config.toml
num_hidden_layers = 11
num_attention_heads = 6
head_dim = 32
positions = "learned"
init = "normal"
optimizer = "soap_variant"
lr_head = 0.01
Each number is 128 + 32 x the weight over its row's rms, rounded and kept within 0 to 255. Layers, rows and columns count from 0. Numbers have three digits each. The size before them is the row's rms in percent of the matrix's.

# v: layer 2 attention value, 192x192, rms 0.174, rows 43-63, columns 128-191
# o: layer 2 attention output (transposed), 192x192, rms 0.156, rows 43-63, columns 128-191
# q: layer 2 attention query, 192x192, rms 0.198, rows 64-89, columns 128-191
# k: layer 2 attention key, 192x192, rms 0.186, rows 64-88, columns 128-191
v43 109:208115132229191157130095126153075063126167122169149085096138080109170116135107163123082134114085146143136138139141174142096173096094124118058124154110108194178143100139132108128146124117160096
o43 098:015143163111097058170146112082220218085073141071072140118137121156065088120169197094150103127156092129104112127138067142179124139161162129113115123165140096117135168141088141134136139168136117
v44 105:092123140140101152120136105116106082099139138151063183106186163159185155123103150138138175130113170197145100130095195098109072162136095111148130161113089094135164106081052088089083142114117161
o44 099:129122104113108141131135161152154061133165128114177101136100115109079143144172094131093101104127108026128135098136095146142132106132137145111087140153102074114096162099166157114136118066149079
v45 104:118143126168138128152085181111174171128109107178118089097105100146159178131136156150127166178119118133089093134087165150151119130128127076137113099138123086106154092142106144134170125109122084
o45 101:151113139142132131100196156132152124101096077144189169138127196096101123124136132120155182076113159161144139121109117087182156150076086186128147147074099121197118126053168130174129179123181160
v46 106:101098130093131119139100155156129146060126140149141073165173154136161091138168114111143126106137113102132131174065125079088127145060148120087144111143175119142124127166076205075075160126118141
o46 103:161186116149160090154122152110171104187156149096111175199130179145104117161132125150094088121105129119136128088140088170095128067134149150144092165126131184129153121119175060118225132149172140
v47 112:134079133092172212173142134137168146050163128138114110096116135148170153122133188157130113104116167137073185184142071142118104099098128104106151093193088102123122141154045193150124113113132079
o47 107:114178057106093039101137133098091128195071112150118131150124120077137116133134094115095143127087094119150122070098145141132121101178109177163082127093141101155133152146156145122122127112131104
v48 100:112106180132096098034121116168117173098173156099132183082234173147135073142108128168113143129125163173159118086169141094123152044158114179159172118179118078145156132107160132109125141070167172
o48 098:097126137109158103182107151016107077197158143125119046091092128107123163158132128136156108155118159073083159138110117188073126152134116116133089106099118117155145146177103099135145106221104122
v49 099:187096118096157142149115152156120081123182084139093126164120080128133158135110138088095172136169041117101155148102123115172095169106131168123095095121127095154163071156174121120172120175081198
o49 099:098151153134130103082144125049098143158083153113115139089092155141089093106163148068122125096096074184140098107160076148133125134150070082095187178163180167131109184165180130177110124139128079
v50 100:151124131107075197145129063123103139099116145131095100097129131113158121123104072082104072108096137142195173153176082102116054130182130205111133104136133126140141154092129091106138166147088076
o50 100:102132144175180037123176154194169094176123117119136127124092154139167179110165118142101152177144106117085114125099145165124131114111123122194120138130166165108074193140134172143054114089125144
v51 099:163116117105137154150107100148121154084100105154170118107196117132145074149117092106131133065085139141110129142091101160091119145157101159063124089162162159083108121170075143091125144107065130
o51 098:141134175072112093087177113182171115119143095117084190132106102172119175087124156133112114170148139077131136139138073085133125098127160076201130184133135159110130116118132150105121124102099166
v52 108:111110177120145147128119114102143147172200220099110124125146142180117163137150132097107093149112160105127126140154158091165119010118104133110156105128149160132107118124108105174117110095164168
o52 107:129138094156119084152119134085171126121138085148089126106108125150109131179105107200156161113104138159150094138088128161087146142152136063148136135149158171131112154088167147093155152166188082
v53 104:124130167095196145151152086146133118118140117131076182159119133179150110108108110129148202141097114116080126068092198109145086121101136131161121137196159119115119125087120127093127154128075111
o53 105:130091054089131079135111104099096101164113175177125137105142129125095128148162084083115055152123123156104119158112118128162159097204113073132109101061110135152145120100171139110111129107129188
v54 113:061095118149120129128146088141098118150161106154163138136115113156116177085110108088124096163130148117102152116149128078188136169136117174133143157148106150092131181085130101140161157134106102
o54 101:156139105207114159141150109159138102056103101150125105184092153043153127113141195115176150107106063114107101102109101130065120126091175082109122090125119133097125096168118114118098113109146157
v55 102:138168065145145142120112074141120118117134082189173149151161179080138149113120126208112172185137135160186150100112168117175117096108095112113074114089124152105084137156108080131139114077108121
o55 101:135171179133110160134166129120177080109172149092180130130057059153147066135124110050122126136132148124125112089075091113095128153127167121082168163178031126152162121080142151088155175133128132
v56 091:178147123125164110195108141093109070133092127161119158161145162158136055093101130091133098110128119149144209171132132144110124124097108077144079193147146156064132085171130083151119088122097131
o56 092:074125128069122184105130097165169162166146149147097122166071103095134132148136211180162100124150095117095068075169159163148152155171128170121152138116126111122153139121130142148009091132159134
v57 109:089146112093125132119072140104126159170160142149074078036129189149144214154166129108137151126149137130113140122142067063132083166115098104154119152184159112136042115098111155117083134089131091
o57 107:175097099178140162114161138124096139195075151126111182137122050152117109183132131139123114122152122134143126215117147132084169121132125158099127113098161105143174138148125145159113137063184144
v58 100:093098110110148144132113114102100152150157119119098117155114170144135132138161162081104151098087159122146142123133132164122115122103120088071118121147094146154108124119169121148140133131118131
o58 100:150135186168128150154125087150096104155073151118112185101126085111090111123110107176145096109148133087091097097179115113134173161140158118143079093096175226086153090133138209118153145114116136
v59 112:083143202155166100126136113097090048173024144171122139175132138136132062152136138137099161043156176129197102118138096135107084157138131138129097084111125153109117140145147144113089131092127138
o59 109:072147053105083103150160055166162140122221078085113169070142098176082219157083174161151086146164131109068164129092158144141162179128097108133176151111136114096135091128105144102151152163134183
v60 101:093149131127143137079093165166180167171121096116155171082127154119120139162062108106134185115151114145134143129134148168146128125213121154107169123106157183099085159155122122096134092180100130
o60 098:165132146144135112130173121137109103123105113134103068111097092130201158095146178104117105098113138122155127137097148082110119104093169131152082122148088108191166116114066148069128113127123145
v61 108:158121110128117147132160122121156167114077108092138091184180138162106163107121173171135129121111143185182122083174113080111126184127138135118076119138121147079174090069145176092150106079121102
o61 106:168134169150129151151087131139111112133121156128089114142106140170161109132159099101182155131164077126118099155134110119141105138099169102178129145111141094150122183138074147203102136067119147
v62 112:123175124107093068167140123161092130124084108135106134110159141044162108122179054088161151057107104088171069140172161139142111158092113119134163166139091090178159118090076147131167170118104144
o62 107:126093155117190173136082143116160147167112128136175191131143092163102187151116184104123105086185129118055219120081112089064087082141170150160095085093157163086112104089157098095053099131149137
v63 111:163107114095139082161114202101151129142078095107148122114193150111099157197165154108148155131108126121098129155166117113076133139165165039090087144155144136077072178157125103123157132091054155
o63 108:153174132122116127124122125099106168134200164097108129127131113078131088090174165131115135096130152094178122165115219159181165104108113152124132110139068136139138148114151151140116140117151104
q64 082:109115158145138095142100168146141125118128128156118154134114125123087158074172123164134159100113198166159119136116092086143112152174167124105123107135102134145122133103105144139114140158115160
k64 089:190103179151119098117090113129113203155211078116125144065141060115090144169146145147097150088113124109091139130107155122082128112137102075047090081116114136143134144135172121094187091187120083
q65 092:134188175144151094142102140109109124153138134146135118106124120162127134124155165117177125158137141120097216097157102157153129163143107172112128156096150106139098107150105149104122107083201136
k65 094:132148155104169120157118116159126090112139141130159196148128099135107123133136126134069147181109143167154114130077103196097126089142121135067111092153166137136144039116141101171144172139131162
q66 089:119086150113079123128115119125155070126112134121110067077174159167118110119116153127156163169128098154121139145125048100164143115096186081120055151156122137123108150085136167134136059127139191
k66 098:173055179145083158150093100090196157122119123133096106154130173129134120114181145103125170148105104164129125134180105125172161093132112151085141152118125205067100140097140141089116142161134111
q67 081:112114129101072146097138166157106113135084072151119136144113151130071171098120112140123118117092144151177140109115104135107154169113183111103139090079165119172157182072121177125119106069136136
k67 094:183115145099073138095153131129151094086136064082186123181140138212134096121101126076150137138110182123144151208123163064089113123120103173123149140135170161096089077109184130109090120114120140
q68 091:131157161123132134165128143200121123131166096151142120161152187130115150095113110143104147169067113159117109165140158110179187145170157138146161110108105109051066116111112090082170129025111067
k68 108:167130133169163154177183131153065176117108137111165140154141212207120160109133153104148138125117074134137165150144124129123129139091154060182130141140094058095106109119163110161142119135096108
q69 092:167117138179124071096159111083137167104112174084142045091098097136208126097168103075155113096097119143089093119096082144102147124119164095127097099107143076130135189171123146166108124156055134
k69 101:069094102130139151138049105157125111112160084108096106132127122126097105195168108103111128153088148104138118124139156109075198132104172163097155101077215090082138104094130147137170122094132137
q70 087:097177158071119100137106159111091148104136130200164134162123112128116177152156147116176156140069180107158156106143141138202142154102192118159068136121136151132098097119094146129123146105045129
k70 102:114099128154118140083192115205079136124179138146153126127118121102124095123133181123136177058187164084151139085138096102117097148098155167096148136106075186170128136155091147112185124135141109
q71 092:077121153131085135093107128148095165181134171096149128111161117192132149105094136126105101146163172110098172124117070110140115149143126170137112195103163122190113113123096124086107087146105081
k71 097:106122156105115081096117119092140123151172130135166187109090122115098155048050160076117100112141154187125075140106145086117115098109105123108112122055130152090118162131135182145129092156138161
q72 082:149081146071146141133142107135105106157103147160075056105135102151118135092104097113159127167113097128123101143100115138071114152088115135161195142129137085224125138188150112074176106080156137
k72 099:192146136104119113059121126152123119074068153121152099090126133127144198150117126160105137157103145125171113143149153115113125125106124110154214163154164110164088109139118106152123127186122137
q73 078:109138126091133104142094126104105122117162144160143071166112161148172102095122088172092147124148115163071106176092184169156113128166173159058152104109130116147106198183148144100128141158106074
k73 089:057131153132128118153131127130137120100162137110126137150153114171130158138116085171154126124120159106164185136087098149121111059038118176098094124133133108109171052136101163130132130129182112
q74 090:131143177079128153197172123112106072173132182113139108119180106188126187133117114039165128161149164101171169205108078132134108115117120172190117157149155079065143164130144134110132140131117094
k74 102:148157163177118156202137159126174076158175153123166182065167072134091182090101144102182108124094151111173150097095081195174096159147163138175116150127096141120132130100137133089152188100148149
q75 095:145139128119153093138093131071124154102081100106096116111141166111081100166162149133110130140142159112149178167129178126112130138147086040068136122087075121157121122139131173157076095119131172
k75 104:124095116138148130098154123139097135081130153106082150193212138111191176138159142154116114103171100166127162142122092123156111140097113117159146123199117184131151100101105138132151153048094123
q76 085:125146034073124119133115134160133112137146124085132121113118201160120154134122076163123149180134107158164214103112150166096170134092108094125184133134142194074139122101101109104119081088134083
k76 103:086165023090057133134160083113151084099085111152106147186124113155159075121122164162122168112111102086116129188150088133116094107164176160147099089223065165083160111139094162143132115138077152
q77 082:118182135146107159125171089155094140173156100097124078113096192068181145089160144125150109102113105132127131091133135117103178172187131112224129136160087081169171190118112175088153168117090184
k77 101:133152146132118148116107107150141139070113138105119143096136145200157079094114052076114083159116119137130133104108150152141201088174093114128174168140127071107089101106144093115117092148162186
q78 089:132085131143206134178150099118156151131085115164155119111146124106134182184148161126116162103150187109137135163121099074119179144124058119128157133121129149112164120120164103101119206143139084
k78 096:147056132164115072156198167036130144173201182145119105132177164136145123130092141156131130150079120052094104142138092131139187103120121130166113111100155104118158097114105106166133123168077110
q79 083:128096143076127067110074134082097126091193123181093125062143142159123193156139101155143131124138058099153149120068118109143108158128121143158102079112087154113151186114070147142108078177078121
k79 100:173152117119153088150115154166128122138155104093123112133143099139114152100180101144152120112125160103151134165090097111156105065141085182152172141061150146103116134122111140124195149094083107
q80 085:140120202142137196093201171150114161120111154160146081117116124108116158181159126078127082135182143100082152164120172147143134158108153124108149138140178110093169111096139111081085089038101088
k80 101:085145174185160108123072084069154116069211098182136182106064123112112114125114079093128160180125126152123150120112108146082126153130151144115139142135130185100125116066107146131131168097109142
q81 091:121116083117139152148125075140108084062089164117092153149111088084177071120128113134151112125107120178152145086119202079165128099141133139087163122096058116121112175141095134107096133165101170
k81 107:056133085129097089124125130158131144128079123133152172118163150116161069116116113155135151136166087101116158146124162073218102097121100162123178140145137084144090108170098135145141108133167116
q82 088:160085139157146131138136140065079106087090073113088125175112104096105043083063148192087173186134128162152122101116138102177112116179127092070136128155109156093139123114117110119154128112165093
k82 092:105148116149116142107137179108139142140151169121090136143128158107123068176087162131174061145114153176101200140132079105101149107128167112088125129184162112216127119113127102116131151154084139
q83 081:120169092108182167126115095122125126106167100112140200087164151114134130153115149147187134102033186105133175110197228155100122091149116130089117161111160145088143125147198135155167136144146129
k83 100:148118087069057097086159145118141089149138169148132086108116153136173138149149119089150098153145132144138173109118148150188180149154144124119089162153146119124162177100139079136120182083139097
q84 089:110126105145137111109129097091108152168123076116126131170173149110154138123204121174135192096188100124113189146115208139196118061117098135159144156197094101151096178129102075107151155144101093
k84 103:150092067077079137106157064125172106185160121111174123114126151118081118121088195140121143066137133154122088135163124088130120131124134124147112163150209161121124167173098109157133147117137102
q85 085:127101128097096136162174110137080090119127186126081050095148157074142166113110173048125098120113133109113107069145140129192082107132150103116131123153127093196109133096137157121151133149207093
k85 103:140166113092107092098099109234144102081084154200076118192103158068192124155104089151130102087177110131129112104170173127115138126120123129192173118189095164130136145165089096104148119147076108
q86 087:150099116079118103180147103138109138162148122109164148049078112216143139140116124141112123151072105122142119136139108164126116106128110122112154165126186099086129122099137108128088135141087128
k86 099:101092118146149172115174077110127131168100191148163056081187088183119133177129139107131089186134151185148171134156171160151104101142121168158125133054112137140143090107192155117123117139126149
q87 087:110084095113186072059079131128099171122139125102121101138143154118133102151141072096103117208145109134066064148130145124141136126138104075115168107114076181162105137132078114114174034105107116
k87 093:153128160138154152055103098090050163103102107091110151165134102124157123113083150105120150133102134109128081082161096116149153126151088106173143137170162149167036118116094124086149071137074180
q88 090:061133135176127147099131174103127156079146127148153116097137120165137125057203068162149105117118108192146133142093128132214142122140147110090142138103105232070114112112077101117164184107108146
k88 094:163130087136150143124122072119138146135132117140189112172098117140083104097057125122093146097145096074167204143087085074131167143163128165145138091184150102175128149190147150056140134120082116
q89 086:118148137121173137077117155155133105110172083121132119101097186155157050185139094120133095085161179146104132090184199143082144134193135170139071147126163121140148131121124107118097111112175123